Weights of a small GPT-style language model, trained from scratch on English Wikipedia.
Size: width 576, 6 heads of 96, 51.3M parameters.
Each number is 500 + 40 x the weight over the matrix's rms, rounded and kept within 0 to 999. Layers, rows and columns count from 0. Numbers have three digits each.

# layer 3 MLP up, 1920x576, rms 0.0448, rows 233-304, columns 384-447
505498457478462564556506504533502497519511446460511559520462458455524489556473497500568617563529462517508452496556481422545545390484428437542457425505537486481518458513527525496557520495578505
452479493402529458520508453529491521531533515500477505526484506475491482468401510502505503529505466536589524518506559511399489547537477465510449477445486495536481448489550517492519436579473522
484512457486521542480448428534404485496485475503562523510450499537533483479528511475551535514477444533477537531460410462438507523545495536527486543397481496504540462531474520543542471507499500
577548525551454488489476496518524538440493497417520554461506529512509539398484460492448503519524477492538544525507480572515522423460422499576436451487479499458484474500510535511497532492486482
476526473500452521515527509512478468466570461441453482512518456388408495458532460530525420448414575535513481449487510508557501506477503562557427496543575476562505431463543549481468482597492525
431550462450476511505494473529500487576523503529459499558496558537489487477479517530541529438567534469453492496518530528531423462451535502509454476444475511480574507462444541522498459461524509
440438539518469483559500500402488545524430601544497538523431517530519441475502477503506498472452511521520483525472498371511538466531494559457474475551544494515474536523487505475478514506508498
497565542551443531491463534542520428476467560499490415483494459507486442496515605512488456475557511527523507507470542467490455485445495505509521469477465532436473477501569488497464484423489525
526470503517496495548440646485479501523486476566458446445547445437438474536535497520477400497493535462535530565458468490467474451463480422530461480573487505452472450622511472497513525481568498
457481492453524416500483468553490478584432440512476516483569521545485509519516471549465504458530579478528564515518587517511515440467450514487537524453527511492538518521528459406522470497539510
531498464503573515513515511558542462528479489555549493493482496486513429484578533541516591485454484581497551474504453500466487443575533560500498479470608474522512462478562427511507525486494463
547539476560538504476444502511508568476474453540487585463449513514425560572531519540548485509460529516502530502446533451484499485530507531559508460563505376418455442519505525501530511496574522
460529471459452470444512469501485538495522500548553522545499506468527461521541537628463420533507457457460538521471525551534495509443494505504475489498576557536528505465539500454483522484554462
570499522542481459566498506516530580501561506571479479603526468577460470460499471452540487478574446494532477499496528505465473571515525461561486434478530503565453463450484497487453479462565444
598528469480552482508498488492528478516442520502507561497443506417468508493463478458512500532454515487533513549519522378436502485557496479565457533487533532456535477455464513467525442489496470
469482562483476586538561556471454470496511443440495547506381507452566519419520530539480511478494516466484477569453453544498565444512507578485508532469515509450449540450440531612503520510476485
571496412482432428495545493519463531497482454515516502487484437492526468484502507482594464513461475432556461540437546458531541481468567500511487522460442474518526549506506511512475515485439480
416509496454452532491544555566516445561536484531518469514506392475586520586523551484502480483562538529490471538535501485554498409553455507474468480480514489502524436520515511566446506469483540
466518449494569482483582509491515500488458516510541485490504504476513558488525539481579489502476535436494455463489498457497488518492478544509424544507542518468569465519517535458524572453381466
471537498523526502502412495492524542520512462507481494495557541454432555476526528512491580540476515492491488491554533524473535499588510551531524558573502544518490497464491471492490535515574509
494500506554510552488486536566477559571458519502515503516505456473425463491478532494493450492541436456497417514473597552474508510555545512460545464503515468488495432484487512470525461480485506
444460568551447428486441461492511468438433528515487432461511514457488540514535536489514518480486458563411508544444514521530550519458504489452513470513529570497482464528454480485403508515516574
380530518532442428488466493546473482559522541473489505452523472560438609507541453491526480447541574516468516497456470486546471453485464434518405464421471483454467474500490527602430572526529489
572521556567501500505515491539441454528512503532561532498429428491577484535412488529611477511505515518470509508463471557496515561514503478501509446476542426507462412537443561487540421495511498
543569471473447579496487511507496498550435491485494469490491483477532484523536531528513467529514514536483439451499487463494551518453458619520550422521524510514475537495508454591484470571451457
537554477431507464546600478505548485472480553453531525466484466574554518512409462448481472517534484485516546538504458506474520500526494454478489493516504447485527479486569539472533497505543495
572458526415556407489467525525505393500487472509481473474489518501496489552526448459574455609482480486545487570479512549521544570493475443529521433559545461571521460476507445521478511579446524
560488518513512434553518501554525526478471532512517502454493494476446488515489483461493490449511486514490519555530450460520530530433451492488504500483479477508479541468522414556508506548558499
437481556457517484620489521546508471491528593494451476453459502528516442569495510556554441483451519469547507457509483526517531520459478503475540482489531577522522583524522496500427570494528467
488477498555492532496487530580534493522492490523462540508525457500477543485462523613491494472583527426494430532521505510521486427415411590528484512453559461489523522519489515537468468478486527
451470562434473493542523538554526433484516538486549487498516529566510512590508537514514465519510510498527511589503553489514503491404529500553490462506528511506529472488504501509511457513503447
538508499601422529480558489459428488491497521509453568554564523507572492526466530558538520512428441509502517500354446526502455520519559536493535487485437454527532529501487538454562498497525477
552544542455511509516437518501468495516599505468480521538487481507537577479509479490539465532544475574495496521511522469477470524502452566558554482484513480526471433519527485557532517491448455
514514496535548477467505475564589511456561532449449468515464523527465463560490520557503469460553487510553565477472450530548517519513501495492538502498481502508501500470556465468552539498480481
512520455482479523554441468470442471515434514465445510546555479531484540537442478446535454542530471543505498554561518493509554442552530449451512535514446505486505526456518519457519533534439553
476459513456517525525461535536534494444486510483459510460468513493527490566474518511475514501535601440469485544521517482578495501453513508506448542504586499504445559487527482496495498555565513
550533460530504527601417550474484528457542511461568561477541404510488529479495484510467448493436439564466451448467553496509526482535465510488528451439553438477490481514455550570509500419521482
592549513485566518570474560433484506527559486505478528496489460469505563468432536471477489527596477540530504457502473440449493512482492506452425556491487447455479415559476566474565488384456523
522525516520473520502527499478428447530464497544519571547510532452502512494518482533501489496526579553536508533543515511559491520525531528552503470505538544467475547547478555480450442549563591
537522546548497476489524555459518498444488461469487519470552529426524539538479557462511565496557483488541493507545594540502509511476510513489465527464481473431434511481512458405506504503508488
545479469544493552499508498474494523529537460518474567496550500498447534471435499589540556476519444540529483513537461492475468537520474543429607476499492537510494476416490481540507517397471562
449519556392433515406529505528567645521487454592542493433508597532459431480406553478495524495454511437600511448464525507546450525498424490480465500517511531529491570587515577524525507452449477
410481515461410477433551560489472500527510490528505509478382528531483490530573528526501572506495580514481418502435520485578440534496471469514514444451444543512541505466457470536512544460469527
486469506549509476493523482539471526556481545480470501513529482439506516550529511461541550498528577475511507519528485467484471519480533583507501509483493510573450463544526499463581484506515536
473488454527448494533496462504514536458469524468465562530512459459519464517504502526506524519502526501531502476481508541469522516509473428514460511469482544439478529499573527545483530501503474
527570514478535566497511496509587520502464492520457490446576536450518446559433514484568485508588494427470523486484508483467537416505505515561470547583437521526452429493572480557518443507534500
510488496522555460539471499460521483526495435448492505517528514409493484507487580495490462516476588537528548465525407487427508468477514498537518469500541548551481489503463527478576460577502521
486475446487494505515528520484507492498566517490512493504508447480531567559445472531501513478527495558537503483544454497528487448515551477445491515436507491457458651531582467544490517478510513
492450476439467490492515503554467494497513420424496442504493427494465409544543610583489474496541486463499519481535490471503528478442529502487491521484502483482452537486508540527448487538528494
537485473493535458466514533523599471469483509502413470445493480477475556525479465490548516530512506525487460459495558517451480479483544499541503522460553517499597445496500546461497475511493442
506513498455416502450507497539484450547453504549410515576526505498508519452527606515548489509540446493480510531477495515488462480486481474418520426517566440465509517567449439478520505471535436
502522495491546491530498503519545433520487484511523445541539527433543525394445506508526530468506527472468544533498534469447595442425540532504409504518491552471497539494537460527476542595477501
482490525463536497533527534463457496441440485497465498433498516474431447442561531509514380545498468528528540542515489544487509447486459456465643476485456509496547492608506474440459492450477484
530555497412440574492540562510455557516508556512522553526498454514517528458522476477504522496428465507485517503458522504577494442560481470467568516470509516562455508486500514489546446501471460
475529561527509463454477500439511473465494524497493415585555579549503463497462496536405529487465490456541519508490493567405468464476475524486555498473542585518493475550525474525499482542527481
491498495451472471584484543463530513603434449470562530493479505556505462439509493434485465485504530505441537500509504510529477487521545487556500492529474474512557549537512529543509515415500525
489487535486497524474512492483479472486498449533585517455461484484455521518418510519476538471532520514514426518530558428505483482421414481497497533470497495496532537492531498473477497521488489
513505501485545470515521484514547481499446508450453521435480578481497498453450499503533533497462517512482570521438543551576457484507495479542517535471530436434501542576482447504535553566410506
552535489605486523513515462573497492479496465566518517532507472481516486455530510474509467494551478476490528438541540494549464453498508527570545522406410513462490522526494535565569463466535552
467476529500472531501483452496507378501510489468544458458518585503481505440571515562467575468444519494476459494485473501542468448530513450497559533488536551438488496420560502526475486579558485
454513446521431551458517523576491478451535553548462529499434491560421477538452516544556550539451469521353489499535526581444518452499470468483440516492464529478400537507440505565468550440541511
489478518491459485465562538493488470469513387516376505510448461488482478433488477516421472485533495485487482534427518515459532515531476471536446487433474508454505496545564420519501516551549585
502551565590527496543519465495477480510535560518535432475484461459517515534502526474394436530507452446512480530475449531470525527485430509495441595497615493519450533484477411488501525557505437
406452516566594492524496443471510512506506418607491493511497536476415483446431532537476550442476540507494582512549535513538477483517471555456480494587419472527422503599501439495531428501525513
527475464520485473458567508508526542467516493465498481447536501457562565457476544453538540484481523458579528559524506423415520530533465478514476418519546537538456549512472481475461541567489450
450482469458551480455541512595528443485458492479510443479472509452480457499519507596542439498514484428529542508491550512578440471489516500542585492516527504504510587468501475505490491515475496
458598473481535462493547478465555489527516452503434460549499497502502542543494493499454502500491561518508483575595496507511456452434511574478513574433586578504531572485454561433518540550571481
450459534513545532551562443522508519553452496485490371486545564480550485465555473473511439467506522462504480506484490495487449558547513447506503540489569540471520530455451452485530483489488516
512489471460504561537530464504525497486495472500504498531526500467538489541486458484527493489474549538438477483512465523543531504505516433452458527429474454509581562458512470495494478578515461
495447509464455481529512532587493524554549532488465502506452512553453510515556511499457443461498512497449498530466486558498573478497496507500465459563452483531476528504474508491495474498544560
504458491508498430470455547492513452471502435524393545463461539563561522518533564471498499495445493490536519548512521535441575496556470563588509430486476501532518514516510512526487514511508496
547470541487531511539503466499542461472447566520467524470459467480487489462508473486499479536514493487492490518550544507483491496508507504505455493491543417413535486496430518513494536542479473
# layer 3 MLP down (transposed), 1920x576, rms 0.0437, rows 233-303, columns 384-447
494499473461552477598569531513504526449542489455529548407550448435451507484487470581538488572495487523553495479569516526472482459463495552457510529439550562457428458534503525531394481451594516
431474457536532460519524482584510593529463559513510507477499499496556520512470584538523582517540473452506541471456490559512454451436467556515473480505427482510444539517492506563496561473542519
443513504484490480500553507514541546549558500549464561442570482448518525504539484551388492519479509483527496472498506499530507513452470451462484462445487493470538423490459507469508444445476559
440510452538494487494533531515513466537504551508452481546495433478507462556501519470499500475476499503469458485577479510459438551501543486480488524506472497413484481544514464497521502500405482
507539519559502560490522514461540498467534518481506578472536517544432472455477530500523541504496530507599531542440522407542546452534434524506475475482500498445556519439480445462490493550506502
484497442524546532515487490462503493498526522473504471510469505477497544513542507577557532456512478551498470452534544581544502467428514545538498473545579501495489460495451461474521437461487397
531433447508417580421543535514517493541425499486527560437540505462441500547461501508509528490561438486527491465528483602486499557509525466550405478521534511508507455513527473553500520511512460
536477467509437474511524490501498426473503445532486512549498488577507514570560537544547532452459555461455480499493544478441473491433476494506515419459531457521527539504491444475502465513541495
526515471540587469566481502469513533465502526502497451391507480577508636495489547527493503508517549496510498549506513480503534532526486525555438496524589513454529492429470475487467517544421461
490524478538445405482570554535549495497540467491517500550516562471515531437505460528574462503511520531458531497437467480602577458510555573494503529461456530447452495561518462489473499411470592
537561486514549479502507477510514477416494510484478446436542506518481451502512507527512463456509448485527514524501479458496534497511500525499500553546598486464590454469439520496548487499465512
523476454535529480540489474512504607458500487444553534531521558519457569496530508511435398538516544459473473524483463486479512486488441472497570515473461473476505587505456430490595501528431520
534542485464556529498515503551480513495551417443518539544420374514518484503513493518449517490495534527447473513478549451384502467502466557486466541481443453477430520518478459475468471483494452
488472462506487557489546446504487509505520522517527406515478569473535503537530458510480594452511508438490497465491541559480521540496472539483538430558513509582496508609467500474423543504546480
547469496461462471607506536527507491498504444485499536531501491451501598495512479507538470547595525503553479513490493486549522523502538453520411565453495421571580437506560454558561464544427588
514509590474443526569510596508486426515391543497432479467438503529528428481539423583479437473575499534539520542481475494548474483531548561475507486500489509495484491423522467483362488592505501
450488459505534494499487475444578508513508472533563499539581591452499501562524548582548513465490512470517500567500527541467468476472535548549522472531500584528501509470497456448487576520496573
406504529540547472482522495494497515494520496469442579548466522536476511475516471481505456491454491461475471545511424483466514518530502508560539522536455565410482423487446441511473456460478510
485532523569566440494463518510502477521532521469462541532537517515495476423480540500506522476500537471546472503481552451548487499497510535462492540506517564477509449528460459483551530494453516
492513515551459491472487471529495474424526497503492469529549571469488501406479456474499534470490434547526479424477492562552502535638476536522487571558500505498503484500492448476499476586571491
496553488561500407430468548536437507517494498472456547487469507477522559482509537443558446526505507555411456455466527486493603522491466504467517532529532498512456434500557452551470517531397561
495512540512480356528536512499564515528499510456494428529507452541490518584498428547461463551469516492444484571476494531448560557499482540527504459482432534542520494578457519467497546542493546
479518460549492536489531446430444532514523530508499516479517485550573531519479488480460477494510536431459490586520549629536518477407511473456506525521476495528480478513483497513424434473509490
471418542557523449410480489525467494579428505497550486486467472439485436475440541447555491543545555492497510553541466485501456517524593532547545516488527473506470548530446470465505455442440491
484493502489473446460455495440513469495497445581512501446535531563453482489501546363464480519538451437566532496487547406492462539541442493524513520531460529429472492495510501506504493534507482
502433491554457530564456607458494494445493468455432414443397520476509447448468507497550492431538549494450539432522536490538512474496483496429481534398488546508475506389468505463567553493483487
492515497476508446514497536446556503590495525516424495555515434498532409540570488486528440490439484463499455443434544517434478530474473520414467491503474432492527483522523500414409502542475476
548522456479481465468382488454451504482431454557499563483464480526538476488521546500455524478466463464435549554519432507458438434440462512543506531536524544494530501515533496480538457506461567
542459539468491479511466467469433479447493488473482492452427501506499567524491535517537431503554487426474479538459551547535516515559504567568527475558565510482523445388584508435544567437554453
530449440450614544515507521516503437472533559486535487543521510507508463528519487509577520500491472511470500490540506467499546513476406517533491518575518398554492509474495497509532503523532506
459521492489524517447488449544465566539524524472533497516481526502567503523466472565584536549504471465497460425530411534525532539535538516425513536490522526467433501531464518505487438471502582
469512436469533469465563520559479472479503536469487563532511515513566520458529520556507530471475515479508535475498417492481492493556540473536505516551470544526468492527499488517460483498404506
535470513553556456475479538439485507447468517508518543536520463422562526513566489515438564460434590534524507445526420436482464479491482511562508494542447550516463497544433482589526522463494504
552486585500464541503521449552505530519506435559543482518599470541516512523480492472481590481473544503575597524496439475510565510465501484486483537523539495518515457440508572515483591513597561
442470498478525545484456461452400514502422510504579474489483479434504421550537515502500512434497548511466517472494464576534544440544534472506512465550526493466448492431541515416471550562459490
480471552482560495514437599502448518490544483466481522430444539387571497484443520531534498504519524489463546500496563469554451493482496485492438563561548518480464526490552447464534507479555476
508533466528514535459483545415473551477458543522495470489541485497480456505499538520473523448515505488484533471512456549462507514527438505508518528464456493499497566486482475496485456512575539
480489534496404462514480550441435540587516493557568526491431443479476557478489519544529513526574533506529487568482470501554442498493592430405488483399451445431421540561499497481477497491486554
550468536516500474447532505480472452565528560513537469448503439503510430453495572513511539497529533495524500560536481452571496496510587460591478385491463506510447533441467533509463460559539474
508575497481501492594494564504458574539479486507477509515521555518528461526541460466475566507459460521519507474488443541595488499528471465508513565466441501512483524472472462474448499447458541
515543489466478528480509513494503578508483512512483464509526564443468534500485532425527539418430515516458497497567476471534542472558463571497444466502522545463525458475524494522472513478504511
506529531585469512475535604577512441490544472515555441507540557486527450525396556509432464492609482499502466512472478541523560496489493554580508441539526526516504421528424541426580494435549468
496438507475479503510499591520592495488495473450458538484462544573411483584523519495462482608476465507498510529534478448517438492540481487456500495512477503527551477547501485480576433499497487
509610480491482483540565504495518478524476481522497531458541432495545486519513465493477444535460457485559522552427546467451472479499553493575491547483490489533523516508526475494443534516508523
519530457472501513541451517473463526546501509461542504560527480555524539519524530529494559518478571522474525544518436522542593435459593452484516480417537481604432521520470500527451567485489549
461406469524552542567455464518497508497519537484543468583481387514494462536489490464514527533564568509530504459484461479554448456521507560461503452524454476559483563541505487482462526487541549
531573475473550484450470524483448477540464444527524463483522422497537504560435466565551525496489491572464513554516566430523500588480523500515440439516437502553466529428528533501440547478526508
495538478552452539512558516426526554466539525539505488548546514530477499571509502511517496585450522557479449495552571462533559533489479559501419531494476564462420552500478508575501553518583525
525443491417556501587483489532524507534431492460534513508530451518522507559510484561534433550505511508548470589461525540470429488501551488374493530529466491480526586491462481534465583483457538
533534508501465564498525499594550535494519495466537485526456511511457503644517506543447447471515439494466500488481500543401465500433528583546493555546469511461544498557470552504499458475511492
550506551542433481469566434486500516496538490496483477468472448493478568527491522434501481471506468520517469473451520536525484494496460489547483490447519513506467504489546537455489532399483459
481619587478553502524511489524419539446482521528451503522510493495436514552499489506496436475547504482480510505440530480534400445487539574586478512564560487464517439452536542513537538476529543
505472489499556469482433538436551446480522505485444514497466476436558493533539554472553506495506485516514435493502399443518565516537475509489553416558515443525452449540514457480607452476530491
526506476496578590483517571539519488435582454486498515513537503384479511489511513509511511463567544507494446553517461415491544444460512492503455494528550509488487558452540599519464465501533501
494524488538496481546546457485467548475493505473495535500495556501468520484470528456500441540492483481481568539504510501475422544549526482459503508382463484521503487499523411435500508466470442
505528453443496524526477513468531446520437488506510516480484512485416463470464452474441530484535415574489490491522510532478400503509473495556517547495461479484585520484496516513392530475521526
476545488506516473475500477544491465517513489495470557464435507535486522543506476537476535508543547517514474520509442533589531479436556487477491460540558447428435535543586489396554527509489456
470461473491417474464475510434509505495468529525529495496508512519449478514521500489520563463443524561483540528473498562543527587512521468601522475454485512457530513489460505530524491465470454
460536524439496555430544491516464478527462518485459483535523499435533515491487486514550516515424544470422532424417499478480543437525540519477454455512530500534513546538488485496549524557547449
480457504485468523522515451468497494513506546475471440581442474447490394605565473529543462532462456478569531542371477482463466482427540516565536505505472490528458511505533490550475560531498528
559551540468497512540491553450475503487451480500540470481509479507517496537535477522401430528567580477497496512446405414499562511552502456490520425504579524471514577516533507476463471518543509
523504493477520573491521399524523516525520542520500514510550452552498486528515471515430448486507506452538565514479544542488496469467535453500494523471522487477494469454554489511433548564506486
489531435518612476572551479449486487553502528422497419481617563410511526453533501566577431497510542509483531438487517435537456530533472546520444455436514486548554564558540460385482519517499444
549454532463534460469472520594570504500389530491471466558474491487475577515466471496493505556452472498609445545511530542526519554474551495513474525458465499486509525521499484571512588498460476
456464515575527523463485577493421581499532514507498493444467594498522539482510498513539423517510484607502426495504422418538500556536521556508554461502491431521438493473475493464566523518537470
524445435422531469464487523486491481476502512487542509498490513511535518575486503493553483528515524469478480520509535467515467504530547553487524454507574490485491512448448486499433532522502567
484572591459487530444499541493543510534488493525498497570524548478505500542532549532538528479533545466538529467556462485500502538458526503556459478513545500545482556455598526502432482435541501
473420506508463552536485493503558432517489486552454534490510532556549441535482490494483507498516465566459575439475513485481548530462461488469534465514507466474550535488501546461536534484465475
557490515576484472525569585467505463559553471538439514539514602566454536551491397533475448496522506533486521533585532499532574517501465412458511567551459506481558395495441516435501503504506469
472546482463558423474489567508486437455506525452470474494500519504511535499449460480559518461523530475489458521486533487449509457566543506530455452411500459525467523530507535471468452454455474
505553500486532439494449472547466576499409555571465496567530481514463569534478500474466520450509428503423459493477447507479460435496444509518490485506555497452522502459442501470476517515456434
# layer 3 MLP gate, 1920x576, rms 0.045, rows 234-304, columns 384-447
456560510480454481539468427468457480450505516470449456554434484544567501421462548397527493459498491515516526538455547547498494560484439439431464486486498545519429482578510497508489544494500514
536496499421569501518444467488476520550482411542511469484486459460458520504563508472532451522517520486496458538459446521472542421475546593492486452484477484516488438550521523484489513539498569
491561452533491516486527501443469458518504524514535482497526486492466517540528453455474497459397503478488496499548565541527423517551554490468427539485461554484467539585462507493526433580507371
475533519466453558521439406465439403560537570489517498542509503537530544551516496594488461487534465518463486542492463506470464505436502494525561579460526458484478520491542514492480516541443575
556447545502549507459472513517447489481523453580567450500433490568484492447485516523527526483558471456522496461488507505476499481433514483543533518468445515484560462416459573490500475526570482
443520390465439486546567446552521530486522558531496492527454454464478556531483474455439523487474533473555505569442527534494566519538511490496536501476447480456523555489442503521451540513450474
478473451451498465516452494489462561495449522535506483538480521480477468502480478525513506451548524524437460504546495500503498424533435526548522464515529525460467549565572481522513434491520527
496564593516573495542501561555463497475533477533532503527469512456465540449529506478478481527485489487489496570554464599513554452477469496496420548462467513530447463545389447516547473548479513
514472545503480513479504564422441490497506479502519482465463567483514538448499434538542551519569444597516472537515486498582491503509489500512537485525495446500554492455460417517456507532451533
602445535514464464517440512505496527478517456470472480469492513507452544475527452470492481482446501462416543500469467547515535536453602426443503543523511580482522526507467545526463460474498506
488401584502462481476503442496481488527478473465465453493426520512542481453549494467515501454521483560528415560525499544521508525381429574523460484441453503588479536478538453456522399541454488
471446505499540516495471480473507489489548481527527489474485473626460501458502549497437514592540478441518544475502563569414537524539495490559548569470550461465465460485505535536458477441518519
549536521514456504487537507491453516468464526453493509498388507535537508475554483413434532408407476501577474442514533437480488554543513550473459523516528490492511491506481535496495458538537481
497537530550481452561514465537507533484417490544489513455417472511584559499520541510462514505449461494529447508532502552508465469447477444503470450523530563520533545562483472549477573487559420
517517579443468518509544482498491487518447475445473522490488501468479440531424401489540498574567530530535531539560456495610502410448499429439517485527539462594485541470500507555433547412453504
528616526488487539476541529578488530538519499463399532522536422552516501486510544500452474469529470491515507494582537512573450538579451526519521511440523549483437451516473465453588467526527479
435453476491548492545528516508475554475467532506541547533509510529476510463542522535515507472503549579454418468538493469561485553497500508596464483473518449563565474517449535500489452461501477
507462552491505462573540442546469528455516444434531499509496533477611567488497473459482501489436498458578587504462486495515540443481490512470527497489537501517495460552544478428489573464484494
445403485495531445500484449447526519507496489509505526518470540630555478542487533492566517533520537533538500432506546504502542443499497541573491530515485522527494480467537493542472501486524555
503513529475531451598386530477475486519544465467521494530525521527502515493403495488537461585494514575564536542576576482559550567552505473449556521520510545487455481570587556538569501548506490
516504468522471454469522551516530459492583504481496512477493505533468507453480479455515524513483412452459456563467518510467487526502452441473556430443460497477423467494499496549486584558525541
509561589505465427488415491577522574492449489466540553488528544427501540465415412530484423501474519568495492486504480500477463564531522530507488482554567488510504513490489517475535513446503535
511461462487471498544549447460503489506496465502517461481514479511493486468520508514543528491503538491561478472571507536591488517461532484466532460488518478483476466518497580484529510371555452
459501544447471477498534599515549588486483519469474543400512420449556509499506524508468496531516430432498441461502504489556553617471447450500464486534476454478506482500515519565541476448465510
519429541504473447488515486495555492488511488447459484485413458501505481418471507537473583463499527504445495577535448471494451443544457475490498544468536506499455446513488519491506444530478569
562517459480482425477535461522502496514509549529511445508448474508421402546579475489504446549524534467579434538478478517630531561492466546457542437551538458478493498423497412451472516563427448
523491512537501450521460567478546594484495512469482564484494498440524428479491467481473408416450493465411511476557586420474489527480478497515443481544440436506490519545504507426527557519454499
497479560474525530570454529461523500398446528402547523439458485482539416467503505464442513492535424468482544516576492450528500466521434512535533492553567511511557472517482487542474484490517477
410484555525423496435448479543518547554520451511451521444488562402486569417447478501491507502540504552536492497537461555519442526520489458536482515447598530450537478470445512522505514498478466
461525507492504584477556521489498490567431485509555533522455403480499565504459470520550530560541452502534531548505488484552479479574526501529517368501470471463572491519480480553468471433456486
481497495560509548555514509518522512395498521520544468500515530581493484523493503488562498555451454487506549473461480542537528486447545537558504571603532503472461424580524510459516472475574478
542517516503530459497533507515474534466470492468431487496520481527469528483528532531476499483581503508520582608464520584540478563526481573544456488498464463425538512534494442421480533628457486
512523496494467524542480521442493556532511546552460435501482519558554499538453554456511505471426442558487602470444470595508529473542451439500493424569464521423443579491440494454503491498545477
533520490471437460507478501517513534413526528460497441468441461501471520470454503492396499452451557453536514397588526510537491521473528486500505480493566552471481506501446456506541449487500494
455487534471511486491457562521563519424445520466536469439458512561431540467479546544498547548533500538468480491547530460516489471512508495541502516554530495518556489459424464476455516469495536
549517486505576580524526564526477479476597538546549474599491537512504444463554469539473508563460488430548523486497538489484468471466493526509414536511431530563470541515479530473464482493444470
525420518530533463517624465470487489462453516482458539501490514555544506480569498406524535459442500495542426513530547503539510536491491614498481492549525451546542429475518490489480471538482546
441492573526478457512468468557602501424476459471516489455480565603440539494545516487425542575449466525473478393478490447485509517468468559552471602495578463444533480415461511510515465487486466
483474427486445525497512452501510547473495461488509522529420491569580470515442467458530483491627496536446484543504526506514512491542543499477443449529551448459455480477556432482444521465483531
484391561496444468509496488535479594456455454473531492504498516517464499456484430495545450554550493532537447540511471534595537518441536471460524486508574504522558453514478525391489523474492549
521450421556454439457485503546484508526476532566493456509487503466496525467466431495451473529516568487447565449546517549431530492498490535475530484565521511450497498500524492495508486401501440
501475476559501416468491462515460565519482461481444522462486493500533502514519474505482467441522416500447535491510539482494464416441506496530483530474521541489488482478533514497474453506512513
531545488467492507466456408485482487499534499474484518473469524524489463477611467485465430542515464490539556571558461453505438527453474476515504528459507508492412528544543467562479483558545475
460473545508490430532517494478516521477518539488480510488478544442528520474537502489452547449425543500470526447527500524529438611532469542522553465509528498483434521443507557501560506591549453
441458544537600490426490535472486541559527433510483518542477488528465532536512499478537531445503485532531566516488466527619478517488551473536500431545513535537501512480523425438524461492557494
533553505538463485480522463507515547521489474520510530523530496505548539484464479507540467474493499508550559521590469592482574438545472427477532542444568428452493441532536543459483507528460516
504497607469456457458530478452438489530574533565513584494465474449480450480470486522536469503476456485529484519433497517449502524534535531470463468486505481487521504506482525477504434438509476
447519488495439459496506509498525526515478478480481449486565448566571580508532431435568562536494472499558492530437477511529483526456481555443536487517485505416501497496507499458464560507542476
535474525491538518464534500533523429417514550461511502462501511548491468529510550439449570570498496472517552477473449513477473492485481478506547509460550490505481485471478487547503513537480498
484496531661510437522463471532535532484516535456455454477518562515535462496510475489497483528493519516505553492437418549575462474472542535557489482568463521478453451537503465473548491548474501
442438509516513467454553532520499505465442451503563475475534485465486540470538533469551457475502499468489528520463488563536499482466496570474474481505522450525501474497476474541464468521515509
599503435500499518521484426480610516472450546474517493573502475548495512470497498534478535517590492477516433477570558499490527569517531402584514550513474493435505577461538509411481481502439420
500529562606484525489500552490537509427538480508515438426529490567515557481561548475543475532517437555438550491516577485472549457505547520544520513438493541535422486466488530511470486494537452
505456441481546548511536500430508529459499549462519499501469539450501516511479533445449471515457492458471487558502529538429486473520423557494529490539488545472557516518440549511539547539506542
522463512492453556498453525533512473482556525447449495534525502475560534513568494549515516559522516433562511537475462482509515565501569491525508537530533549548486499482497484516518479537442432
502489557448482433574474516451558510477468495474527487527470517537535450542455444498523517601524523559541458457577441478469480437525512490499622525521505559508513543491514489509463515522563559
511531491525495485506505535504497508520533519499573482525570491487533496498479507485485483517474517519518471470516502563487540579517571496556537471487485551498536473468471535504467487457518447
479505553502503473547542489539536570461454592484513498502470471570562551445458473476455499559525464504524501525446517518456514551469488541518551518514475514426467508495541471459444429549531493
553474534494516526511519505433520563541500432514524409476488494534492485489464454462535516515518459480535439474539448525537491526482555476454441553478477520518489461480473463545474507549482533
476447446527527548535485553482516477457479507441504538552508545489483474444535514494432529469509518485534543495621568458460494515500575501526506531485428457477453539512605526507449534540430505
475453463552585490567553458468480541493526519534469620538509499487487554493505526455475469577492522449493543537506554555433571514468507499450531490533501549468504472517494515522503540493454486
512519457535439504477388522466491501551479450407438503437540539484524486530604456455526587542487600489543484545527451523510549443532502525600502459537468504434574454529511518539533542563568512
454542467536521462467462560504526469508520505498451525510493556551476550520566514468445489458407460460431521522463558458514469473469469468509481491521523523433496479466462494493501583551536514
408486479494557465476466508490502517517534473492473533486475547543489501498543560586566476502473492534544550514452538501536522432546433519513503495473533475465456444533527526441528488452442508
470501493480496487496455516465519480508530488495416518531490492467480470493549432456451531466508518478551425552523564499412489517541538489539525517496456588527548479505501426483489469495562533
486428534464466470559433495502521548418457555564525547475489486483501500507504437591461572485489545525509546483462475473533542488513535513509500491457542485478517534460539563466434501442527452
491499566473548456465560485507575513561477509567517431490478495433523578481503518562517604496483425522560510528519523581525496476472520482566471504474596599468500441455416420504543554546472540
529545499460440500504524511481506436482511473522493527491478589494526524454523462508438532493493494525477501520552509564535539494478441493500472460519446530543500522525443527486453461534547469
523535467420529484556510561533486447440466556476538451509501489566411526449460394555497449465444466564478494602439502498477508468448451469509434490469532566469537512485492468519485529566480480
486520452436468460448411508507533535486419463541525509646545507482461536466487498486526495535549459503461462487489438483534498521447506509466442422582511535459507457511374566444547542536504464
544527482411452440569507472468494512508561489559521526475541490530499474571445500505495533571439504578524423531433502541487494577545486483512477499377533493496535441473552455486492545503549469